From a checkpoint of a small transformer trained on Wikipedia.
Size: 11 layers, width 448, 21 heads of 32 (7 for keys and values), MLP 1792 tanh GELU, vocabulary 4096, 29.3M parameters.
Architecture: learned positions, biases, tied embeddings.
Each number is 128 + 24 x the weight over the matrix's rms, rounded and kept within 0 to 255. Layers, rows and columns count from 0.

# layer 6 MLP down, 448x1792, rms 0.0759, rows 0-28, columns 560-671
[[ 84 169 100 109 142 101 138 100  94 138 162 187 164  94 162 110 127 130 157 137 138 141 137 159 138 156 141 157 103 116 124 125 175 174 113 172 154 105 130 150 159 133 112  99  67 137 128 150 144 100 141 158 122 146 157  89 131 157 118 139 126 116 123 138 132  98 153 126 150 122 153 106 117 135 177 147 134  97 119 159 104 123 190 160 141 127 155 126 116 108 133 158 169 143 103 136 118 131 117 140 120 117 132 115 114 117 152 104 136 151 170 166]
 [142 147 137 127 124 159 101 133 127 148 135 118 151 124 114 144 154 107 153 153 107 163 127 124  97 167 129 107 110  86 183 125 130 137  79 105 122 121 121 101 104 155 161 135 105 141 135 144  99 142 145 109 115 145 136 123 138 110 156  70 111 115 163 157 101 130 145 156 140  89 144 116 105 121 153 145 129 135 139 125 144 160 159 110 163 100 135 115 107  99 137 164 131 140 155  45 154 125 162 142 143 125 118 133  66 111 149 120 101 152 104 147]
 [118 132 133 180 103 148  95 113 154 136 122 121 166 157 144 109 177 148  98 130 124 142 161 192 123 117 142 116 129 124 166 109  78 163  90 121 136 148 129 108 126 162  92 110 114 161 153 153 139 161 148 144 181 130 123 124 157 102 128 107 143  83 170 105 135 138 158 138 114 110 111  73 125 100 148 180 146 128  85 149 130 134 138 107 131 138 146 140 156 147  73 158 114 170 108  95 112 185 180 103 117 186 114  73 100 180 149 140 146 143 130 133]
 [156 154 134 109 140 124 139  99 160  88 138 135 138 139 156 141 137 116 122 134 153 136 118 163 146 125  93 140 188 143 125 140 134 148 162 143 145 131 123 127 102 183 115 122 156 134 130 110 134 103 132 174 105 155 180 114 171 146 161 166  98 147 111 100 118 101 126 125 116 139  97 121 134 125 131 142  73 146 154 159 102 102 122 120  76 169 136 114 192 131 152 122 127 176 116 163 143 115 127 160 136 103 103 133 158 136 133 138 164 137 154 153]
 [144 143 116 125 192 154 130 133 128 132 120 120 140 174 140 130 146 134 141 106 143 117 152 114 113 162 118 151 106  90 162 147 122 119 135 141 139 107  97 101 136 111 149 128 183 142 133 157 109 131 106 132  90 144 164 144 121  97 154  84  98 191  87 101 107 118 148 144 121 103 103 161 138 137 143 131 119 120  88 106 142 125 116 125 183 133 102 118 182 143 164 114 114 171 164 128 172 106  95 129 126  93 170 130 169 125 150 138 112 124 112 140]
 [150 104 158 118 112 166  81 127 170 143 130 159 124 148 142 146 149 152 158 154 135 128 126 138 129 157 165 117 135 119 124 116 136 115 112 162 157 122 112 135 112  99 115  88 153 127 146 173 135 134 139 160 123 141 149 183 166 120 140 188 109 146  81 109  94 150 129  92 178 142 123 137 123 168 144 141 118 133 132  85 109 129 169 171 148 104 169  79  94 185 141 138 143 164 114  98 125 132 133 141 151 124  68 156 140 142 133 131  74 106 132 148]
 [140 118 161  90 141 129 150 147 110 149 154 142 157 129 132 109  92 119 112 147 152 145 120 143 152 129 114 114 112 102 169 126 155 135 139  79 133 125 112 134 120 127 132 104 145 126 140 155 124 137 135 142 112 119 100 173  84 117  96 121 150 132 131 141 148 144 175  96 133 121 130 129 111 155 122 150 126 103 169 139 108 160 128 110 110 147 128 111 145 135 161 169 104 111 117 152 155 128  89 130 125 146 118 147 122  80 119 125 125 164 137 127]
 [154 155 147 174 177 129 127  94  78 130 128  87 109 144 128 121 108 162 149 144 198 166 125 144 136 142 165 127 132 141 113 177 155 138 116 121 132 159 131 105 135 113 110 179 143 125 154  97 141 152 116 107 133 145 151 138  99 140 111 105 103 146 109 144 119 119  92 125  84 142 167 159 126 156 138 108 127 121 107 123 179 107 119 150 112 133 132 150 134 103  97 126 126 129  99 140 104 135 151 131 117  83 119 129 149 130 123 101 116 147 103 156]
 [100 154 121  91 102 101 113 114 123 134 140 152 109 134 164 121 114  86 139 125  78  91 130  51 108 138 151 115 156 168  88 147 127 167 106 144 100 160  96  78 128 161 151 118 119 107 183 148 123 121 152  67 124 119 136  85 156 117 119 115 111 140 138 139 108 138 140  93 153 169  95 135 136 127 146  99 129 132 167 143  75 155 145 163 137 130 157 117  88 141 141 124 100 117 133 110 128 110 140 153 103 115 189 132  81 145 129 119 121 122  98 143]
 [106 118 156 122 159 132 116 126 148 140  95 106 143 141 189 137 111 117 156  89 141 181 128 161 184 136 142 143 165 123 148 152 113 131 138  82 156 151 128 118 132 173 134 147 119 150  67  63 144 140 138  98 160 117 106 167 105 123 143  98 123 118 116  91 133 110 135 118  94  95  87 142 143 118 124 146 102 140 133 142 109 103 127 108 146 136 134 140 116 134 147 176 165  87  98 160 142 146 149 108 132 145 174 105 166 118 132 172 138 201 136 136]
 [112 115 125 158 136 153 131 151 117 105 141 144 200 138 148 117 106 140 130 148 143 142 128 116 150 141 149 119 100 132 140 103 117  92 152 152 117 126 123 133 130 129 180 174 102 128 132 157  67 132 123 113 165 105 135 133 141  79 155 102 142 128 108 116 104 156 149 155 107 139 105 162 151 124 107 116 162 112 174 131 137 150 168 124 129 123 154 124 147 114 150 147 139 138 110  86 110 165  99 143 139 199 144 148 108 144 136 112 138 134 118 127]
 [154 108 152 139  90 164 122 166 128 168 130 149 153 139 179 127 132 102 125 116 172 121 153 118 159 130 146 138 159 149 102 152 178 141 189 139 170 169 110 146 109 130 155 116 128 117 107 101 141 113 153 141 100 129 136 144 126 125  73 141 136 136 158 129 124 123 128 105  85 161 148 154 114 130 125 127 102 107 127 108  97  81 141 139 162 121 137 129  72 128 136 124 159 127 147 136 127 126  89 116 112  85 131 122 111 115 141 129 147 126  82 114]
 [121 136 112 128 107 119  76 144 165 141 126  94 141 153 158 121 169 132  95  89 129 112  96 142 141 142 112 148 104 126 174 147 123 132 154 138 114 124 172 135 126 133 129 109 112 140 172 118 116 151 140 121 167 133 147 132 182 102 102 124 145 139 151 129 149 107 136 147 146 141 133 122 140 130 152 105 156 166 130 128 125 104 118  74 155 129 133 129 130 102  73 127 156  96 158 169 143 146 141 131 173 117 147 120 106 180 132  71 105 114  80 106]
 [134 103 118 153 119 117 138 186 138 152 127 120 127 118 101 109 108 149 149 153 184 145 160 122 133  94 133 100 153 113 123 133 161 126 139  97 122 110 101 144 111 156 122 131 122 116 115 109  88 167 166 129 125 152 151  77 129 171 162 142 139 108  90 145  99 153 113 138 185 154 149 128 127 123 117 139 146 108 133 135 149  97  84 150 123  69 127 120 146 107 144 131 182 154 148 140 122 169 122 117 146 148 101 131 107 109 121 128 128 139 173 128]
 [119 141 155 129 132  94 134 115 127 119 161 157 106  86 138  97 115  86 148  96 149 130 137 146 164 148 138 174 138  94 141 140 138  95 116 157 101 176 142 161 137 157 139 110 114 120 123 103 130  72 143 159 112 140 117  96 117 166  99 144  98 103 138 147 143 151 134 123  98 131 112 124 159 129  98 105  96  83 144 123  98 156 138 113 126  84 112 104 131 101 146 113 179 155  75 111 139 124 108 148 109 113 143 124  98 140 104 105 119 138 113 165]
 [180  98 118 161 126 151 127 105 105 114 144 153 117  99 122 132 125 101 136 139  80 116 101 178 127 133 141 122 157 132 171 121 160 108 152 147 115 128 145 126  86 162 106 153  74 119 101 135 112 158 141 155 121 161 158 117 136 134 154 148 116 126 140 153 124 140  95 121 142 153 119 163 119 129 105 149 109 147 127  96 158 105 137 126 125 118 184 157 152 108 132 146  91 131 118 180 124 123 107  98 123 144 125 155 132 118 124  94 158 118 110 151]
 [136 125 113 141  88 137 170 112 106 149 126 135 177  85 140 136 158 120 139 146 114 138 160 147 166  92 121 176 158 144 155 115 149 139  74 134 139 145 115 124 132 135  80 104 137 162 128  92 145 108 171 135 128 121  95 167 106 114 130 129 164 150 117 142 130 162 172 149 118 134 114 112 148  95 103 119  93 114 119 130 154 121 117 135 143 149 104 134  88 118 140 108 108 108  85 117 127 103 138  97  95  94 157 144 137  82 164 145 152 138  50 144]
 [104 144  91 169 115  83 161 132 141 136 178 105 155 143  77 140 184 140 155 127 149 115 133 158 149 143 135 162 126 144 162 145 127 161 135 122 135 124 121  85 159 174 129 105 122 119 136 121 124 122 142 111 128 172 115 133 110 130 126 101 149 136 118 110 158 136 141 171 106 134 125 149  90  69 125 118 154 144 121 141 116 133  83 112 127 152 130 111 137 127 118 125 146 142 147 124 131 146 126 153 166 128 110 147  77  93 145 171 111 109 153 116]
 [109 126 130 130 113 163 169 135 150 140 130 105 157 117 154 109 118 125 122 128 106 133 106 124 121 121  91 115 151 142 149 118 149 115 137 131  99 116 172 122 179 149  87 117 162  98 148 159 147 104 132 127  74 114 109 133 124 153 130 109 110 158 142 111 144 134 119  87 126  99 148  86 115 102 116 119  76 106 143 109 187 144 147  97 106 134 132 136 149 160 120 133 164 111 125 136 107 118 156 156 144 151 150  90  96 101 106 165 133 103 174 135]
 [128 128 146 158 125  95 155 115 148 141  90 133 127  99 205 109 109 136 101 138 108 158 160 136 119 176 166  90 172 184 116 128 113 124 152 176 151 133 145 132 140 147 160 178 125 132 157 133 123 140 125 137 117 139 103 121 125  65 131  85 157 112 142 152 146 102 132 138 196 117  97 103 121 155 147 110 170 138 154 140 143 144 153  91 175 162 126 184 165 125 113 119 156 120 135 108 122 132 162 144 148 179 177 130 147 143 147 142 126 112 126 143]
 [125 142 145 124 103 145 105 125 115 121 146 149  93  84 149 140 155 143  98 178 114 145  89 117 114 117 105 138 108 116  99  91 140 132 144 141 143 164 169  90 104 152 121 138 147 112 132 112 113 156 136 153 144  92 185 115 144 180 182 121 152 145 127 118 171 111  83 136 112 171 142  97 127 117 115 128 166  95 131 144  88 146 111 134 131 111 134 136 130 141 158 157  80 112 123  58 117 141 157 121 193 140 125 141  94 151 112 105 105 122 156 126]
 [116 159 127 146 126 117 119 128 130 132 147  79 129 175  97 162 105 129 120  92  98 122  93 125 108 162  99 146 160 151 108 127 149 158  77 186 131 131 179 104 131 120  96 148 127 107  96  83 132 126 132 142 132 120 156 144 134 125 109 147 116 112 107 131 125 145 133 170 129 169 138 240 155 156 161 163 108 143 123 116 120 103 103 116 122 141  92 164 111 152 171 112 117 125 134  89  95  94 153 137 154 130 102 141 150 148 194 140 142 125 135 131]
 [174 116 158  74 176 104 128 104 162 136 143 113 136 103 144 173 143 127 138 126 138 157 157 107 106 143 124 128 125 131 106 157 106 158 106 125 169 143 112 129 176 141 138 135 132 104 156 112 102 109 118 170 106 138 120 125 114  87 119 156 152 136 168 108 141 112 117 129 173  95 115 100 129 126 151 145 145  72 137 111 147 127  94 145 144 112 131 118 126 138 132 153 154 162 168 102 119 135 139 128 142 126 140 151 140  89 140 127 150 142 148 137]
 [149  96 133 137 113 101 118 138  98 162 119 172 175 123 116 140 139 160 154 155 115 127 134 155 113 110 155 139 151  96 134 139  74 145 143 133 158 136 140 130 150 157 115 148 102 133 150  89 124 102 156 156 138 145 127 149 155 110 151 140 125 142 142 132 132 138 108 114 176 130 102 155 149 133 127 101 117  69 137 139 116 149 139 115 109 129 170 133 117 118 160 119 110 153 204  83 116 153 156 167 160  75 147 148 151 147 144  74 123 108  96 147]
 [139 126 107 144 140 149 109 114 126 139 156 121 136 115 105  62 105 176 143 131 123 137 129 168 150 138 115  99 120 118 107 159 112 156 150 128  95 162 126 163 141 147 123 104 130 123 113 132 143 113 149 144 117 130 119 167 151 130 155 150 163  96 117  73 149 127  83 122 151 135 165 154 127 139 117  80 120 142 143 125 143 130 124 146 160 107 120 142 124  83 115 121 161 171 138  67 128 127  91 146 129 120 107 124 108 133 149 108  88 130 157 121]
 [111 101 150 145 103 163 122 139 135 138 106 124 121 103 106 118 115 122 140 149 150 123 134 100 178 170 130 158 116 137 121 102 102 152 101 175 158 145 130 141 168 182  97 135 121 100 116 111  97 135 131 115 141 146 153 143 141 140  92 122 120 124 168 114  73 140 115  90 117  86 116 126 115 141 157  93 124 160 165 113 100 144 162 153 152 126 150 165 152 140 112 135 107 117 121 196 114 109 128 107 107 144 132 129 143 129 106 135 134 152 120 148]
 [143  99 115 100 149 140 153 170 118 149 126 163 152 138 107 109 100 136 136 153 139 159 116 169 128 120 123 134 120 122 126 149 138 154 151 109 104 120 130 135 149 149 154 120 119 111 146 108 151 147 172 138 116 133 145 149 134 140 122 141 155 147 142 137 137 149 120 140 139 120 114 107 153 161 117 135 132  73 143 136 120  94 127 157 151 116 127 172  97 135 133 133 164 107 102 129 143 109 169 101 118 128 127 150  95 116 105 172 120 122 104 171]
 [125 138  82 114 123 111 131 146 130 141 132 143 127 133 156 121 150 137 162 166 112 141 153 122 153  98 131 196 116 163 157 152 108 151 157 150 160 110 100 138 100 149 132 143 122 143 100 159 131 128 156 119 127 140 128 116 159 130 116 183 159 137 123 131 164 120  95 167  93 163 102 154 154 142  88 121 144  99 127 119  92 117 140 119 148 128 137 105 154 141 125 131 125 161  88 116 113 137 142 154 105 114 128  84  60 135 146 127 130 134  97 134]
 [150 152 162 117  90 151 129 100 152  67 135 142 101 103 175 106 128  71 109 137 113 118 160 131 122 125 113 122 123 136 134 117 121 113 119 152 164 103 111 173 140 135 160 129 127 134 140 129 104  97 128 149 130 129 113 121 117 101 136 112 165 121 130 172 148 122 103 143 145  92 129 143 165 108 131  64 126 130 120 141 139 132 130 106 127 108  76 139 115 129 155 116 113  81 134 127 118  80 128 118 131 112 150 163 117 106 128 146 166 130 116 153]]